python train.py --norm_place="pre" --attn_scale=0.177 --init_std_up=0.0442
Each number is 500 + 25 x the weight over its row's rms, rounded and kept within 0 to 999. Layers, rows and columns count from 0. Numbers have three digits each. The size before them is the row's rms in percent of the matrix's.

# layer 5 attention query, 128x128, rms 0.0613, rows 0-19,32-51,64-83,96-115, columns 0-63
094:473543488517496499480512491546481485547477520488473490478479508532530508561530479486530505518500579431503513468494486544495479497508500525508513492531474490488458493508539488491502541503486508
083:487546484541480492480518492485467491500525487505533460518520449502480516497510536484462508508504535493520509486486515497507516471437467513544533502470503525512575464506487500512497453500476515
092:494518452498509484490539525482463472541499510486481468511471468492509510450512510468501497481558498497518519512508513535515516469483496554515512513532479416506494481532560505509500505497491524
092:504454503477502507471492520478506502483487494476444512531509535516530492492460492511515514479488446540500528479533508524481482471522487476474480462503509451484489518541513515450499548496494481
097:525464481462483514506468468463556491461473483499472526500504504493502499521489474494459514487466486495485463507527479455497512526519479469483483508521490501501513561492523452474464526493500489
096:486519512484511496502541513490514492477504547541524502485514469495505542519534463482511506488511512529461467492493475521527534491474521540524501481503428515515447506499493510469467560497530473
082:505479519471517478471468505490544474465457508482502497519501519489513479497508494488484493456466512472495527514520480485506512533498511449463498463507509530470478486492491500494520445489501470
082:468521445530509495539484509492524490533456507482541474434510502482516495487506516529491484479506518465521441457500480478484467492500499481487505505503553474544463489519501506521526535478526459
091:522455499529456483493460507519550466453467489484521548492497542489504472520453472504496492494450518490494510498484481510502472503505473508476483531486506515514500526500484515470465517472488481
096:481480486513530520511466483503517510553542469504477498505468475485490495523535504468515527549516555460514496489479490511495486481474500524497521503523506445470485458505485526536539500509547546
084:487470449495496485544508513498524468506504485525493524478509551494489492468491500452477478515523459513513528452515504486493496470430489515523495489496527530457531443538498487479486519513527489
056:496518543527480505468496507487481508503474524448511561473484482484491450472489496501489445499515504477537517500458520471515519478513508516487564503444531516507485522517480511513467485472514486
080:501505485508494518484553491467463535498529519454503495496543499503528497519510508513464530490460433479543480514492507489497513501504533500462518479516508499471510508477525478489496547520495511
109:503476493538576505517511458497483515530544499506532506526501447508478507498514518494507499518506496515481492493487487486498502505501510533538507501517500449483520436525530530491579516512549535
098:495470498527545500498497489501520490536444468474497518480506498472501497494550527505515491467516522493479467510477455507478535520491510517521509543496478463478463481490499505501517507439542481
090:488455466482493453532501524494485432498483505450480523494467521492507505511481525477482492500509503500527484531506485498486502505505521513513488497492479508475463518520485541526460507497508521
087:438561473497513519456517513488514507486536492503523443492488472524489478508497515465518485513501518468518497498515515487484528479497478515528531538500489489482533507561506505505505466494514534
102:542470512464494484516513493461514522429456477480494563501503518483518464481498474536469502479487483533488536508498496483510497517475489465471500514474520523485529505508488511488501503493498456
076:523519468462491454464494507492484520466512490467503520496563465502537534517511493504471506510466491528509495516515487517506513535441471497549520490501509474474548485496497476491507530505522495
096:463551488486522495532512496506475477516484508516540490460480443517507550490526525480530515542514550490508488532493508503529524501499509569549509508518465467527525490513528498521495524512478502
061:502512461491476490507532494481474510537511510521501526513524516511479501504514477504467480523463515504498513515485538493505502504482469503516522508530491457469512483493502508540474540481488527
064:531481489491457512478499513533492499508488497508482504476491498467562501482484477481487519491460482491510539498501501511471471506533584487543465545485524488465501511496475545508489482513516471
103:508503524474469494527610536535465512513509531502520514493464508493504541511523489499498512480481495517520488501503536502510511489489493557519498481501493486475493509527511499485435532505489500
083:468506569500504528516471500470531515490526506543490547474514514498486543489535500520500510505510461504477462482495449450511496481502525498458490488504510484516493512496488471503553518500495518
086:473515492544507519481432462461535484499491474543506515473528467484478527493524506517523511526501487474486457506534479457475489504499468464509464502508523511544491508525472511452573507500514512
086:493523513525513504534543487501550504498482492487506543538500500495502543487491511505521551497508498477474447499493507503503509471538468550536459502476517503505477473504463507508510503551492489
101:499510520503479497497429455488528532466507515523483497460495477499532495506476488533499506491550476516476520494503473487533504455504519495464527481490504491545483488486531512477564482505464489
091:451478497463466500507499514483477507511504480489533528480513516525478537521471506535512519514535503430494482489466487495494535541435500496484521509559536497486512524516505503481489489476477497
088:499510466476500471495506491499509452507516462536495516529498521516511493496503533521524454493501492527517472527474490493506515520479534483509519469461444482525490505489504505515546540503494503
109:490448502496507488525531512519531513505521491465483529481471529492508505490543520490477513474518514539517540501510492524494507504506511517495499488522486489442510454505533502562452529512471489
115:484472485502516490494493498533530474512500554523528458472496542497463519544514527523475529503490497498509518458496485487480492526500514498494470504525514528478507455505505469460528507493531501
072:455448533481484504514499484454536506465502467492485510489506495510498462507500468476462462538504488485493447518478500532493519523506483470510582521522499511483493495478453549495527492495465481
102:522510452505483480512533457471488485464492492542479460526499445545525482515505529539493498471517523496501491537525490511520495476556544510496480516524488485502461525541497518538554507479485523
119:505463483523536453539521502524473527499487521476484488527508507480515486496502485528471504500481474514494524442474510503532542555521526545508502495514514513500518482498520495515494481504553532
107:482525480501493507521522523489536487511430452500522486523493506504441497520509518466521505477483481486528457479535480500508491495501514504517500508512544562509492476512502505534483500523510507
111:464512484490493529452488562522472525491479479493513506511483499477513537493488519493488509454503499507462493531493503521516473429517499528481506489510501543509497498499507518531509571496509523
053:531509529504471483461568526524544497489485512521463492500477457488555507448477482480469524485444503513498500478485546499490509485538563511495494533472507476465534514504471507491472519484500476
071:476504543493526516492459473489508489480479467506479498474473473480498495470519511493475527522533481492490458465515468440483511515523500471476480485499492512535493495481462469480572491506481458
077:509500499487480513449521523495460504489495481496480468466504494521529509495477514446527482479459543491500508490538542524518504530513507490502507468510508524473521510465508516534439535509515466
074:448478491516515462494585523523479489521510505476510529495500491496495509522496501494497501523475553500505492524518566537515491504474507529524516486530454473479528483510504490470476494510500496
082:495505507471516500544522499510492462544504454535499499507511512432504509524487488494526488504488515470484473524476519492484520504515510493497548465581549482504520471478505513465549459541465481
110:472515476506494450490498466523485513504503496514514482473456460485489520533517514497540530527495489456519490472487499518505472495507507516512508526513496461516503510510490573547525518510513504
114:498533460549509484500513505507477466531504474538507500469466468498499489517552512508552509501492542498480465494455498507477458510524509501553500469520505488534501484498522477520501525502512537
124:521506508490454533523510492461470508510505470509487517488494503518531494477501533517492531507539476524521550549521513454480516513545460512491512514497504516493492501502422492455542475477509475
109:526520572496506518508518519496449469489481490529505500499515502515484510485506488493489521523508500515485507530535478442457482499514512471477510511470486507480459518487464464448506530495492487
101:469475543529549493494466529538472525527521525497514492458492469504521521476494462501485524502528485500480498475443494468478486512522514550525554522513482507505494471521513527482537495478526473
092:497472490476473468500504484508504531461530517453516479514503477513490552481479494476486508484520502524524489459477495472530477472428486510480522481527474513534530502489530517536486499487477498
099:501504501495499485545515474486483519534498496502441535510516488510510518513504496508519461503498470505491534441500522508485493495548509493524458527470513525497514489488490503502504454498509474
104:548489479446504522495532477516499525513477490536486510537519543485495503492488497515523447567546533530493492519531491486490520511498505493461501516469513456506491537534473492487479486466460457
112:465492463508519433510500465529515524528543500493496506488515463479523491507510492494517471509525547494525514481520489530526533472529536499520518510519476499477529474482543508517497475495501546
103:524476499497522500494479495444477486498522463475450537499491516504533509498529506480503521483497518556511483508515482447471488553504511475505501518450485507511484499525489502489536495506496503
071:481515509518481499517464519509483480471518490474508504527494522549495526484475441517448482473481515519513428511495533524519484498499464472515562480517491519467511504539532493476468561475509504
098:517515564504484504501523480488519522473512543529547528508520518477488494481527483503488530513487510508471511498503480458505507530460526479527488463503460463489455524485472529525512527484487484
106:479494517523534481463503478524510492531527453482539509490501452471505516511519513478516515477503485459517498488474468491503498514516505540499525496537480538514505467535531470516526469514499533
106:480487511471480472529495493475503541484530499484469568486508471448492512474532487474505506517477484447499491443484499549515491487453483501499502485479455472517519497498502544528483519511489473
107:508559522490523504468495517523471487523476482552498499498470490523543484513518500556505541485504486485482488487470493517505441500506537518512474443510483467510495467496527498504500537475514501
167:454529457512500478485501475514519525497516496511529518472478418502499525506530495494542503509511533454499480491467494543515495516503509522537504524519477472518505478522512542523503513510531510
104:532498538519486507511503531488490502474497504497498500491513520528519486457525514536467481511501466538501497512501508492477474513528487512478481521428499493495432531507463479511516514464505471
101:465517459515511496494489477501498509519475548489513491500503489547515452477521482512508505502474541519522543522502514515543546498502506514563522535481496476482511511447499505485468506504488471
103:484471466526487477528467523546500518509524512509489499518522495494525453481501475486459466531520526463548495467514499506538530508508519492546528495563473508461562448476494495497533462480504514
089:473505520501496514532522510525463496511480503496456473487493469520487486506487565508455470480478499449487452510470506503539497509506546508492531484547524531500513468508502450493534482471507530
081:481501498519505471459474488483546489512511473487508460445466487541519499517523491481464514451481512475506512481496501515475453456527492518499479463501449521490466488526526529525523463462473545
101:457538520482509494514516525490481444531509489471472492497476465490479502525517521498462457516491505439550455492475519523511496545535552507498495471516493534535489489539457492502533497538482542
087:513495483517518547484440500482470470503550530515492548527478550461503519499484516516519505561515483485500510515515497440488504515473471481493477537488514490512515509481499479455478494509515461
112:508483490473485536504488497512480501488484502509490544514510514461505487455480463499555517496503485555486543502524500497474503505488455455489534539483511465476517516494498498475493550514517475
094:512491509482539485524512497532493447498496482548462523502473498471468467539519510473551521538545533513454523481501486515515504510552510523477535513485491495521476473478520498485507507498517480
098:487489477461482508518483524512484492443469498538497547498486510502471506494499488475499508517483514510505498511512488485518483491504466493498540503454522475471495511505509493491450480479515451
091:514498505490470481505492536486483523480461507461475494459465473523496532523540560536519469506468492460480475469496475465525521561501521528504477488519513496510483509536499512516526506518477494
102:477474533494495480533489476509527548486491481548478517513559488474519475503474513527523494485497490500490520465510505487447493494499440483505498503501504470487522555472511472483505524503508475
098:468521480517495493541474492508563555527489476505467467504501478490516464524518489536457496527430530467504504500498493479535515493531515496501513488523498508530467451533504470555517463499547518
098:502502500479515529513514488538518542524467513517507470462473512504465500503491508489517508496504494483514482454527474499499488534527479505479482465516508515497492525541549461479498521520530445
059:498478480473509453522488519501509534499487517491490480458526415480470465507524510471434492517499488450521478564503466504493474505484456505500481490491515506489480503497515538516508481502465517
092:490530436502496509503499482484499528475500430488508494505488515501497480537487463503523500497508526540498528460514481478529539497532558500469551519502481510506510492474482506516517482472502479
120:480502514484520499543491526480499532559524499494524419498441485515537486496510514510521510528472467460495503490484493483479480484513501510518509488529447529486520490557506517516522499503491550
097:489487466490517491541502524510492524503478452511511530514515492491487507505512495477518460468490510474488518494465503504526479519483537508553498483459489503543533464532514506525505472508540530
100:504529472475526512491566527556473462489492481549470481561469489476506482513506479493477466486470508511499487506515534532490492514540464532491488500504521510518475479504506491492467496498494481
094:480526512526493471504463492536558519537483460489498464470497475557521518547476472480486491446507542464515518498498481498489462509513522528487494489510481523523510472513520523514515461474521516
087:505471499494496507477464511484504496476519507535520534524523521480506501459481461506581499510500476538476547496543496479466509526486462472479474511453500475492516551490518515482493504523494480
095:505522474535551464520492448488535521539502463477487442511512467514510523483520467476480498460490510495509502502524506515492475507503521511491462518533436481542458498510492510500513482489505558
084:501535472508498479502479470476547496531518503485451508490449474474502509542509475496488467529415527481507451517491514521527494498513564521504516528528475513490499485514481523530505490507488588
# layer 5 attention key, 32x128, rms 0.057, rows 0-19, columns 0-63
085:549464475492464523502470525488495481479490497467486529529520538506503495451467530466504469495485457551507509537486513476480480483516455470495474500460501516466501548461483511466491489501466498
077:455467513490519459536493483538532529504511472528498509455468501520472507500494476493489460521509510484514536454523480516513489533531515499525530542544486483541536450496528526490508495539510494
096:472504486501484460531523501517490503462506457505465477460512470478497510526506502501465475514460469436482479494506510505556512502514536564500494503464547535489531512503469526510524456486500524
074:513511534512494480493475498489484480494450502545505469516499528541546525510489506541502494470534497518466470555539524526478479503461498540493538485455516531514457512521484481471474527462517502
076:533490460478487528464531471512494439520485508537524471535484490514516520474496512550532530525539514520471455549482480503475529445516479486459509476478513532493469502462489474504506511476513514
087:508505533508481497520542465553516508523535475499438470507495475492486492506506482486492517439507489498505506479542503492500484501516480547488507498501504519486536497522503485539542528468492501
106:469485533463502511508542484533508495518493547476501502509507539510516536517511512489475524483512508505503514533542525463474521529515491496503488479507481547487465507519504472535456538484492460
105:469535512517521504516510501521464533465539498469517512505471472496493474500548481504497492498479478504507465497480540524512452569479482524528536520541512482483495506524478532493530514531481487
102:555474480508483519519518489453503435482498518484533516485529472459507498515532484515480556485532483507515459554512476477527562478491524470468503473513506520505485529504541464515485497489479514
081:480467455524495531515470481525475509536537478508528507467469516522483462512486516486498488515524476526478474536464497519540514481487449536537518540553530506465534488508503464491494512513537526
104:518498487472504500521460448482500495506521510481505438514499493530539526532528470515524505495497504496494516485496472528503518472492485525495483509505505517480526571465463529460465526550503501
175:474478475516540469529498480505543549513516481468489496464495463505465503530549471464508468488470491457524506465442486504520495517506515511529503523559491489488571495516523523488510474557514478
145:459502480535527468495484466510545540517547472482490486489511489519454485513505487494485466541506490470514487458508458511545537499522531543534515522530510489475541433525532509503505516572511499
081:475481476486463503512447486498492512495496489463502514509439500546531529477457500491543498526522487505495528507468527482490460466514511499463494540493508485499475554497533520493442502516540510
103:510492499486498509466501538461499461465468479525506526518480554500489512512476534473501483495463487502450505508520512530472488499511481490495459515505491545504477552508530439509461504515508500
103:465508479475494524512517473486516489483466509502487513535514483477523529508487488494466483549468524480475480468538505513498508479518495504491509516463536488502489465524485512542499463500552523
081:481514525504493444501478504566541521499562458554505472453503476499448471526522484501453491510489507476517497486510466503496480507508496513529520523538504506532537477553524496535544475536531512
075:520491494468480538461542491480496468513511488498528470497534470474512551489487525514525519477552517480496489484518538488494523479471513505542538506484519527505505536477496486498500533491547508
081:476566490536543449481469533504519542497567479532553449486449478494471475506509513505485509502492494484514517508483486515536480475487510540505517461533497483557510494522507487543497513504520500
097:532499514508516507529466479536536560476570481518493508502446539521505476476527513488494497478459488466533502504508524441538501539493447503487497522486504505497516483543493502492497491500486523